Part of a small language model's weights.
Size: 9 layers, width 256, 2 heads of 128, MLP 512 ReLU, vocabulary 1449, 5.51M parameters.
Architecture: no biases in attention or MLP, untied embeddings.
Training: a variant of Muon for these matrices, 320M tokens, 4883 steps.
Each number is 500 + 25 x the weight over the matrix's rms, rounded and kept within 0 to 999. Layers, rows and columns count from 0. Numbers have three digits each.

# layer 4 MLP down (transposed), 512x256, rms 0.0654, rows 433-511, columns 192-255
484479513498500487469487526531493466499498451524504527526525529473492511456532472526492508504512503488502541523484509504528519488507490473522486543473498456479562487501485541558516508518452484
528489534510526525504484533521476499467524478498532516495538470489459455479489451479484501527514549529541497507463496494522509472471538481500492529542461514519464556479496508519491460476504508
477510483526468515503485467555503501482509494464515493549502528514465522527487464529481505486513471520475498480471497453475503478505516481497493445485453470533517483487439502509463539529420539
527499463489536486461516530551478506518500523522479493509472549511481504525492486503510489539522513470536530477486483497506503409536430474521489506506478492524472540469499508511509491503450539
587518511543516510526505480488544512457461502518482481510491496475501477499539509486500473476493470519499553489523484528510494503486505414533422493525524478484501500564526505516513489481489511
437502484458538505495480483507512507519520428452519481509457517495468533454497530496493494513469469506518516512493534495504456445518531478492476530505547525478523493502505500469512491524491458
476501509511532513473525533545512547433508481521463478471467525519487510516504517517481540482494484517497482547540483476514518519517528490539469483499505507519452509525548461558544500465487485
493565472488477479435519436536551495514491505504504479549497576517512466433491487437490493498508480485453523507476465495517477481512488497516462510477551487562481512522453523476511497540578520
491494498481477501504531492509506512492478473525467469507488468521522452505497499503468503494506470535523485490505535494499494508468498518476495473501505477483501501500491463489534510482506508
509505454500480517468494508489525495496493517529487464546523500502492503490507517494498512531467513518476479537527537501500540495507494543495509468455570487522515472503504540535503501543499461
516491475456478483498500485506483523473526483486488512550471484492483475498539492496540538499497502475482482504533487498519530485481491492527539470463510468504522507460504504525486481503478513
539517515506470474542512478530528558521547486489500497511515565513434537454504469498505478511457486510487544575488507506504506535512534494497476514495487533475513541499499478470474518504482538
449492485492479512482518509510496493556490510496504449480508527511514467484489492463514496491443500482507507557446504514496518494466499556504492499495496515475527536499459471517502543491491465
515475447457510522474492491500527491477496528495505460548471492507511510514500511523486458521540528451480490473511493464460473505509483503523508481483511497504548463456468519521542502530467490
515472518498460509490480509472549508519499475528517499527490481469455474529462516510455518481499514516484506516517516528520505474567511514514489509492484545474475520477474521478526495514507479
470473502518487481513492490562494468500518481498474536459529453483512491482484536484487487483460487489553511518512467534508500495470502468528502515505487489516479485529495455483526542518535492
514523567546464489507518472492491509467480514503507496515464570532499538485544462530470486518534528461479515496465482570474551464517453543518526530519519518521525498473514447472466495472495499
500507517476501525518501536466533534494561477489511501484494474492515452467494489530478506513527521480526546538467481515485509516476462471507528519474456559497551475528502490494484510522525485
462530507520485512493524436532516473495509506522496508501478491508466494524459522510528495454542525511543498490533527469511470519465471526530546508488542514537456475515490478520489540499472494
536501550504494493520484513473506508544493529474511517515514497451463493498462501515556478495458545478466457464482524497508499432500498517501504490498490518471474486515477496555522470468479492
495517467514497496499500556485467532525467483472492532483510487496452496515518481506508465538480493440530493507488501506494530525489548498482510452537518517468510525513522497493492510445467486
496492490524528513498458504514451495508494460502495521479496481505434468521512512511475439490463504501509499503553506453517529494484504499483502502515471482479508488504477517492467470495514478
505536469537498503512513507487531461502471488458485499463495474464546516522509485499484549481505552493530524495513515502515530482539511485496540499448531525474511493515510484511497530474517474
542496451483485514539516473488504438442535464497446529479527502548492541516504504476489462513500461494483460473468453536490499521457484528495449501548507484521554509519525503436480555465477490
515483506504508538489499476523495532467473534498498515531484458508550529468517480529464461523480481506531500499474532530491518512493507477467503484470499454500510525478525504453512497479471495
488509467473566486527502484530465510497512518495504513491483472485458502482487471470523487483509503499518516486481462500462488538510472529512491532469499443464578492471511483472522471507469465
449518499482495513457512487452516500489450481530492477506516489507458468491528510455504515524507500506528512493500475491494542487447485470465519492520466479491454499535521518495526477510476505
512476525526489482499463468448525509532497459509523513501523501554485534458512475500519493567446473524494513507490521469554497442486466544527467507514537507507463499527505497490491493472502500
514510505501512484453526551541494464545495458516519528426488496503515470490509486502486473511493535456509470519489475478551496503496509520467514481487516500462450482520513511528502491499501474
484495501522488503518500494483482479477464483517511476489471510475440500506518482504469528494484496503515498521486513512507457529479509473519517468531505475502520495495491485500472491484509521
511510517488501492485497496483483512533516471520506528515492520515499525509499478537476545520522477509468494505497497493511450448512481486505494503487485503521559520493514467455500455537507493
508515469489468495530475483483440454526503538499497476476492550509534482471470477500523504511481537521512471471488514486476521503535469501466510476500504493490508497494522521506497503535480470
477511496505531490492496517517525513502493497477495548520466524485492548529502483518493514528449468455479500524526447493573518505501516529471509480466496460475518482524559496483505516447517501
528496496503525523465490557534475484537501525486500467483496471519444509497450469490504457481488531480439527480512497486558470501426460510507517540508436490501442512521497529499498497491477475
468536469466479478501487477507514532490491476513501501516505547534517501405508521475518500504479459490467523492491480492530475454522484497501514491513478522492528476520521523511512455529553488
464490489544493499522480480439501468458527502478489472483490544527508515509501501474525520507511467463517528499499459472526482490502544497510467498463514508500492529455487488502530491472506555
520494480535519512462472531495476485451538521515526511484457516517504504503497508494511494510481490492487487435454500480519498451485491521488488484493430559492542528496508515470552526497490504
475499464453512490515475469503484504493452539486499502515493491510505497472471473519542501535473489487508481503477472496557494548477484507522474484526546550520527447493476506531535508508548447
524499479474494538522494460547465513553529535456451523491511492488517533484452489489515485494506540501509469475511505476539528472529508495518512508527511455509531504521537480477517489488507454
556512479444519478479494513547480503491529477504495533539508521531528505468490466511538493476530492483504518510524466494504522488546455479505517493487498509509468472492407479524499505510501510
561472509465504455514499540515499497485471479482484509500533510474494538500515516511466528519536494513437495479534562474497539507500484440481496524492508509509507438509484508479474503466485503
508503495527449492504483518478481499524492502507530499516494505449496492480517502545472489512488528500509500468488509524474467599515525462484470471512519496487476486544512494473493512532512499
550517510492462458509509497476535547488515476470497514494490525488567521516504506535481505476547479497487508492479466536485469507535485517435471450475513490513506504496506532521513491500469479
505506514468510510522522536518523508489492508554487490475508482516506490549483498529501487526506516510417536511483474500503493474465507482466530478493486518539444500515505471489477509521480509
494520500498539497451551479533527507532546464509522481455510496492502492489506539471486512522564518472493480527514456523507522559496496537494501511509536477516506504521553468473516514493507521
495536465538512513459472484537517552501479491479525560509532519503536463495475536526525530484493495505507526539516503491499512509494501491494485495512493465480514494489486489521494497505510472
479484491480482493499497466504506512533534495487484511500517538487494472498473485441477483482522513490513499487453521458481479478519469495500457534498531496461482528524533481518471475495500541
506486486487505536528487488495504480530489511498506477488505468520542479520534506540418497527534503500482484518497476499498492483467498496514512465534498504486461506522446493498527497512482512
501483491519477471486488481504486481518462530542489475447519473524483517508518526498481505517454517550547476502503480491503512478484542495479474485468507530478506494501494515478479486496490499
491469522475546473498536526534573504550522500507487483487488450489502488482524490495493495479507520501505498515501514492513507487486516517519507508534469508509485522517472487517502500486506480
494519523479430478479498428501488508566504515518489516513473519484492497496534493492483540445480537461493499478429490556499513531470452481500505499495499509507513481529475501504534470507506467
479486477524492513521535470496507504439494506513524502503479515520484528486518509501530533489505514522514504493467510514528567501509526454486522492546505494508529497451491487470494497511493523
472485502501499477485519530529441486511436455488507522489525519507481546544474499441506493470484464494525530497530506499502524557528462528473533492486486481445518529474542521515480492514470488
542513552480484500500511514461490512488483533504486478512471507503471471492511482496513524499470523571521505544518506484541494508515473478473462494484485511491468503476471490523538537525515484
471491486523514463510490478495486516493501456529509452520496484513505487465478587495450521572532528462507467524523468507539449477471550429550469489411482536487526519470593483457482525504546532
481466473522536532513512522489503479470528508534519530507504496525483444494541487512488518505494500530508471466543519508518482493510487508496512510483509467493475494498484495545514527503496496
460493552479464526532471529555502485522523467467511456498521487496496514469499496514504502499476460503512502511443464487539482513515546453522462535486458490482507449539479480512460485538525524
541541466517494512504503445532511511472489513494506466500498564479504522492459452488501514550505475522530536550467466469468502505495504471518477489481534497520463404487474502513506509497516500
493490494480477512489518519507573431533509518501525501517523456472509494517465489464486500493528510515500485511469515514502516481456565491503482459504506479499494489505518473484508471474492475
508509478514503536515529507527499499471530509488476499513535475475475515480521515484513442426467486493475545455506523498518457518479502529484478508510503487542487489487493520535501565518501496
503516476534479485481518508450514499476453487504479455523494497505529530459487486509524512483478539496515524525490469474512536565486485493499502493497493470506515522516508526486445478490473506
484519486488504519463509511479479546489508509513480516507473477518507498464493505517499512526515524498469496520484466495473519480545512509574505506507468531505504543491537556450494474537508509
491494450523473538457430497512513505485560484537492439496458478496487523475495473483517447494489514517483490481466527496531559496478502491533463505494501534519476501502464476458502503503493495
526488496585501492469466534494511507495532501481534503491512498486496520480501475514514475488467490502523521504470536496502521505515468516456533508527433479471501508505494539476476477501432530
503476478535520514503524492454516553532501497521510497463530550533539498571524451474474498465491500506480524469505497485488494469516522541526517478555508500494488496530513542486482500487499552
513539510495539486490513510507500523488479483505553509523518498484475464486515533493449534505486525462437484493506505490455506476513495483542525485509508482496480528489476479493494483498512474
510536516485494511498487517503470515506463472506498493497492511499494490512524490491486494483496526496484520465490525492473509465548518485491499480514515519494519485485510513480483457495466490
492488521512478505473508503459489518517516533510554517538513529488453499516502502474472513572528477512479525498528432509474503482489533522490491510529475481531506496484492522482538498504524542
486536488512464511506481526529490473535518447490513527475495519511533520507492498491495500472465485533536464459474506476525503500464523458502482471497495520504493476510501522517510514490517488
501534509525505531492474471488459465474510510460516509536470478495474487514491510535503486490497468461482493503493473485508527472517468521549465474514561463492496514487517508454518467518485485
535475470499477557475473515471483506520462504490491526564471497550478490528514476468458498539504534539548453480490523512506526488449482514468453508530482452533510528470510518505487539496465508
510482529459542479478517484517461515536465476522441488488492509480479469496473521460488524541529516494523524476515533521470464448488474458478501473507504493524490489496524547463490491488464500
497469492516509504529524450470517504506538486529500503537523514499511526506503492486475481465494492511436482521485494466484472545501487447506449516484520564520475479497456502492460513483531519
496454529501478552476517536477456465512526506485492522526496534511497502516526525498496507465475497500502493507488524527532528544481487504513496518503516513496498530501520482475526474431503545
494528453512518486509516507505468469433498493538490570514409499472507507524526455494514505454478493412480510509508530485504506541490515524506490492478523491488484473508510529523518516483512442
504452554472493431514487500469470500484479506518495475519516507521525459497519531498473473542501462508508546461489532500532472509495497494484569534518483498483485473520492499464484498486498508
481521472491523576431521516496495526505502530487503517441485502527539521488504511553518500449518497487499452484540435504520506548504509477498473469494513494470503482490541472491534490523531466
489477503498465483477453494477493509499508496480558492485484555492508485517499513461466497513492480505499513469514489514490516493509480520490516483515498458484531535491517506561477498505507517
451516490494499529519480485489529522471538485490490540499552524484471537479493512486523509488514477437467501499495473530501548552485416518478517454540482487519456511525509556489508506512525478
# layer 4 MLP up, 512x256, rms 0.0917, rows 434-511, columns 192-255
532513465509482479508497455509516498499490515520463502537486508493516491524490475514490461467506465509469538513511494470500508518467469526471518442509503465500494479493492507524494535501485481
514513496534451465492530524456477464508492513568488497514442483512509474445512561538519492495510450497542526501496489513525464484544508494500477540511502512520483474484538501516544484479525481
480548513503511493537494486471501526502518513491511511509491496513534477479506492485492495460493445494434501483532516498519519537517580487508505481515512505470508475530453505499515509496519482
472501485502456480485513512523517468483547504526508493477538480528472455491465521512497539527507502448503480490546523434527531499515477557478519479483488486505459504480461438452503507505521466
546498506497466498451522536486509553527549512533452528523529508484534501508510494502533464479548498496447514456483469474521496501487470488527461482484469466521510518499475484484519491521514468
481468537491474515499462460492503497484520531475517493501508477514521508420545453473514453473496493492529513504490467539476495501434505498525500522522500526524502522498492486507480477540500495
544462495511533480553504553472488526505507483463483501510528451493507524563467493547507476495524501496507506506516558520497528517543487480500518499550437484486493510491515487506471491471463477
477530503515484517510484481480504469514499507503507495490515473484493550498513483480550476488495527459467502501495473509531497488520480459524486511552462507547502498503511545477513486501487503
464509509490490510510474521495478474523484530485512485487488475520517503517522478518503483478504474497518509511519530561503496440481528516491542471492496483502448487458466480481553487481463508
490521547499503504518510526534503466503509531475514475485490510515489490481489477503481503497502521477506545462473517497485477495528487516507477535535480482509523487536532504476521517456525463
515499513554462528498502477462459507550472520440546474497510523496479501504489482459510547447484506555497484511491457488516533481455503547520486516486530519548497463449454466461499489527498527
480513432465469521505514507509517497509506480520528514505487450515528460486488485518536502527530492471515444500567512542488535511488455539506512466546493517520474546476539539521486491468540532
456534466540482456502512497512494507507491456519491546505514465500472502527500474516499531493448500491495509511493543500535508470510503499519523500504517500504484546552505482475482534482503509
521511486502514492501480493526492475491488497498497485511506505482493525501503513480514457492481488522502486518490469477516514476470517527502496522507523499532468488544471497553532481536512515
541502505450546462462486489440519494507481509472529499507484559501516496490506500518508505508485548498497517475453511510504528500544507515488525507487510536512489477495460495487441486540487474
504488463478518527502503479502530519467539450495525539487523524501499493505448486488547554460524508492518495482475509487527517478537509486510464528492514505457497515550451527492525532504495508
505452513534522493506512491527480470524455496484508519507534523500481527507505482499519547524483495501494403496514514509505525486504490535494473515501483500524475535477474475507484530495509481
536468500539529541523489483500533496521542475493505477534498424491475499552488512490536509490496458480506491506472506514487504471494543510519482461517504514447513490451508505513514519521477491
475523507478498484531490506547533522487487505497512470482553488505521506476485492478456536497539510512508562515489501538453477531485499484526479509490461500525493543495512501550505551471471491
501517508478479471493479537478521516479525537456494506498487494473508475524464527511507553516562444536463528462507488502512516486478470496520500490477518481501489519477487509467479456566507519
498513490435462480469494509502493484522499520500492486526497511512515506504510483485514510482506516498493475482466516527482496503525488516504505531479508499463478552522498521480551499519530483
518447523505481482489491506514470494519520523508511482511516495547495521488498502517532413542526451505484424555488500500533474522483520520476471484527495492471471501488516488533482499528487496
511514509537495534513511516509466540563420519518525466515484466464545480511492506505500510480516484492492481532544501510521496527566477506451527481488510513504475473498522489482548464500522504
488509487488495502522510487483525507579498491490553474510498558491497495511458483508549542502509520518463517506491476518512502497489473529516513483529519530520529473514481494533490508466505485
541523519525513477480542497509504457494497461462453497500507556523462506476482501467554531466433454520506491513527492536491551517501534512459489499514470513510508497504458513540467442510532565
512483484488514539528490506511573541513549542437507500531480458477495506470451547497471494485536508446508502476525474525499491522515492511505492488485523506467559489489482494453506507487518474
465479500508503488461502528510489517452501479504436521472456522503527524484492538508430484438520493510484509484515469534466519498530508510472540508537531461543528493478493433534539507512538496
492482524509517465508501447508522519479482500511458495517490501501488495500482447500551503530486505434488508491508451485486535588510493515521474540510458489527499516483480473521477457523470526
512520460458501445438478521485508509528559510476539505515527499493553479517477481518474480519510485503512472487481494524492526493502521514433492547502519534495508503512521486510507493498516459
510482466485487454526509521514462500494485534463503486499496460504505493535509499478499493525496521470480511533486445512500567526484523528482541512482491510498460500482466539488497522483484474
515511523504503461532489558509501539521502511473508546543464506509469538498508508490478501470497489513486465526485504536497481488451526531526492533568541513473498504513502524490529504453504565
490520471465493524535505518495498486476513487510485519498559483535525475467512511500503489492526512515489540498460498498473480483501507481528521532519506465500488508462499531440491499527512462
500488488527459519508484520499526488507508492539508517536504504524545477501525537463520509483484528487499447486505519502514528492536487473497499472507554546462503503495483514466459469500510494
502459513529531504522499522516493477564524499513459514500487445510455465558491468509481519503496483503516473470503573501525516508542456510529460494511518502519463494513526495507529513501458539
517508468496512486460507511560528548506466521501529513534533478490500533488526510503507465449519479505494455501489515564511509509538481521510494526557527503500502500560523502513492479535485450
491486524483490527484534502486447513573475461474462517517501517500448492482516517522516463451477498494496541558517505544501498469508509486475477466507513486496480502486515487507447485509494502
510542505539481503493518514525499493572558475472483516502545506480521505522513537533512506471508507520491511502516520512501519489452542478479499501486503506510550520494512515487462482466491523
480524490487528468458532508482521510449520481537516486481473485466526441518503486478503502489513514570498503531482438546488498535505490513523496514531484550501537507520472503547497516529480487
438525483476484510522536513529487518508490473482497487521454486445448511493509507470492523512503498553455514517495530492488444464477535463504506481514502495441522506489535517487496502487484532
450499508510485562482497464478484469503501488516477522467478500468530543480505490523504462473550488474506503474486503506501501535504525533492486466514494461518454478471540504469531447505523492
499542507474491489445504494523542523480443502510519458474506533524502473512465511454499521509518525482490491499499504502535545473486520527477485526523512546495517540484525528483473474526528519
465531479502497496490499467504467478505495530521505482539545526451475500493496503519536496511427474498486505508526498508491516538483536517540503525532474476492534512500532481485473489466518440
525538499515497501480477489483485463474507489470523493537513524504498473490501480515501498521478501492530514487480496488485473481527519523541469484473506470502508537490461551505531495455504529
510515524519441547508524499502445474476473503483482528518517487488492524504492488512515508530470479501520513459509477493447475487485566505474489495500471513461498536493488509513500478505519485
535491509491497491553495526498518500502487500482453486468503491480454523524524469521471486499523511471508500496464513519471497486527461456502491477538483547534477497489507488508509501496450532
509481531518482517518471530501522472500501479502440437492475516493442488540519521564521533520501513469496520512501478497491495517494511511491530475481506523524532562450497494494495509527479512
466465540501460496509496475506499507497538534524489482506483498494484536476491534476508487517457483507506537510523486500500517517528516502468475533481446499493526467521533523539489530468540510
512525512508481524500513506470499470513506498516519501512496501485534489495493483512495518517536490507456538481502519535505504493492476531473489511512468473517517491485480492509485500470533505
514463494523540510523493498494508463490496526475463448497500473451524478519467447497515492516501508513487470442491525519484486540497537505494507503486508512536485470536499492488501500520524520
516493468499516527487524503479522504480525498475495528480537530505464475511507488531489469507530495474486524515450500506519437469539542502477498507493510492497473505499517502460487465473461525
502462503472522529506478568476540499513507464502507500520478501501461504493496471522470464516481482506494461510544484490499516502481488590477477475515505484515495482543516486538473496462530468
493516506489445482515523472508536500527495512519532494544489484470500444527514495502437511492480516526525479534492452520491557484516500484514474475505475470531521468475501525493510500475491467
489481531491522506481505528528500476528533470503536498545513499487550536499533498471534527502499507496495494468497516524468474519477484497521441512504503507522519471502506462503466509503504482
472567478532508487487514517519549504503448490519513483496480473533450527481530543492554555486487455511584481456457448502455503508502512487473512474522496525482504555537472541505492490489479520
516491485508450507501516493452490523512495492484521499527508467504507477518508509502501503502477476484479514529472517526487527482484517489502497505527484548466515509465508511461493514511505501
487530493509557476464515483473505543466471551502530488530486452484488508524507518510473525472554500508479504508500522495471513463447491502498509471501494510510496532461497521495520505490502496
494522469458512476460442534458490466516481529465535526498471494527501497498535508546488457494494526522482446457545535511500534462535474526489541497449489526505515564504434547505522479524445519
520515497512519496498497509508456542536523466510481504436504521543516459491516509494493485495505553469486464549526535476521517514487475488504507486501486515499534515515481490520487506478480573
522460498481533476482465479501521498542505496519499522463560533514511511524501488516500555527496482474523494529500513497482499507501482513490520526498500514471523531468494480533552456499483496
482516509498484498500532503540496514528507505487509472451495497499482475510540477535521488509492522506487481476492490520440468479503502566464506455515480505477463539485488517540524534471528479
500495514446470484479465467502430500500452530497470468484494487540449489491482501509513507489495468502530478509514526531497493515461484486433518539534518454500544503518510509534473539470491504
518518511506470459527541500508513470503478504496561518521521511459528464501502503531490525495511469462531517497521508496472447524485507477477478476546503529542481501475474503522492513502503489
477504507473499539508517485478484485501495473542464516505507461523465504487494518504472476472534466490493479471506473507460489552516498494523499518482542499504502476488511462463531489481542503
513504545497524465507511501519449468475484485481438508500500466445488500478533510484472508547525453488536504480498473519518459499481488478484449524498466468487520500495517485528473524509526507
456500476498479511501485512488517524480477509494454516518496479470511510512500536519509484458498515500488479513510501508550463498567524525492486529506483469482534515505527506482505505483437493
495508496489534480511523505500507528544488521488484531524516475524490489519498513520551488509512520517519486548533432500489500539454488506526487515500475492484492504497467480513514548463518496
468501501460529481505477496528552494474499514485521516491508479524506508475508504510477546436513535480507486491491485490500517525498458478517510510500505502464499475500518524502415495503520472
534509485514546502502526475507487502482527499494477476538523471461468528560493501512492509499468502502532548525508484553485446484506486539486492493484516499500506511475498456485523509498494485
513487506504526469493520553469549532496498487496484462464531516508507541503492493457492493502515524543510506506465482530467491478492532516465501508491482525525524466497482515501506527500534538
517486491503505456498516462499493488490488468471504473450509498468498535465461497514518563494523494481475503506492477480503503542567477509524500519504493475488485462557505472474483466492545478
486498519499539540488526488472515497492530496499534504475511519498451483480476481549505473483474469507431485539495462488476490497457479555495493493507492514495483488515477491532506504505483464
462491529486452501499509487460498498487460503487465478470484509492521470465465474485459503510502505561532502503477476509533523514547506536497543513545518462516507479510551454522550475535521493
472548501510499495482511463509513507489529504438534473494491510511516511504476493447493542495501531505502488456516497467488504540498463517434507499460476521531513525504452518482458497497466519
493483521539476508545519523493531513524494482487496477495539482496523431499484516491513524479539518498518491468534499512528515448509484435552514472546460492514479503484550480468484490514466517
516540499520469567458489426511499495483520487513512534454487487494498550503476491532496506484499505502516501523547500533513524485531520481523451489470517481487528495489498479512519509500538501
555502531492520463533477538501484531498545485510464476539524485475483495485505495463461481505467501511503517501489524463476543462528500484542498536450503528512514522474482528484467480481439531
502507481482523545522517503491543527498485500496498533521526437527498488486531517551521487537518487505507534483517480498516481522510502496475483468508488555465520451508524516459519475500526481
497496503517557489465473490466483481513437490515496506502505538535521496496481482527511527544478534479522468504519545527546501551478532532553478500487474503499527543504532472446440471456475544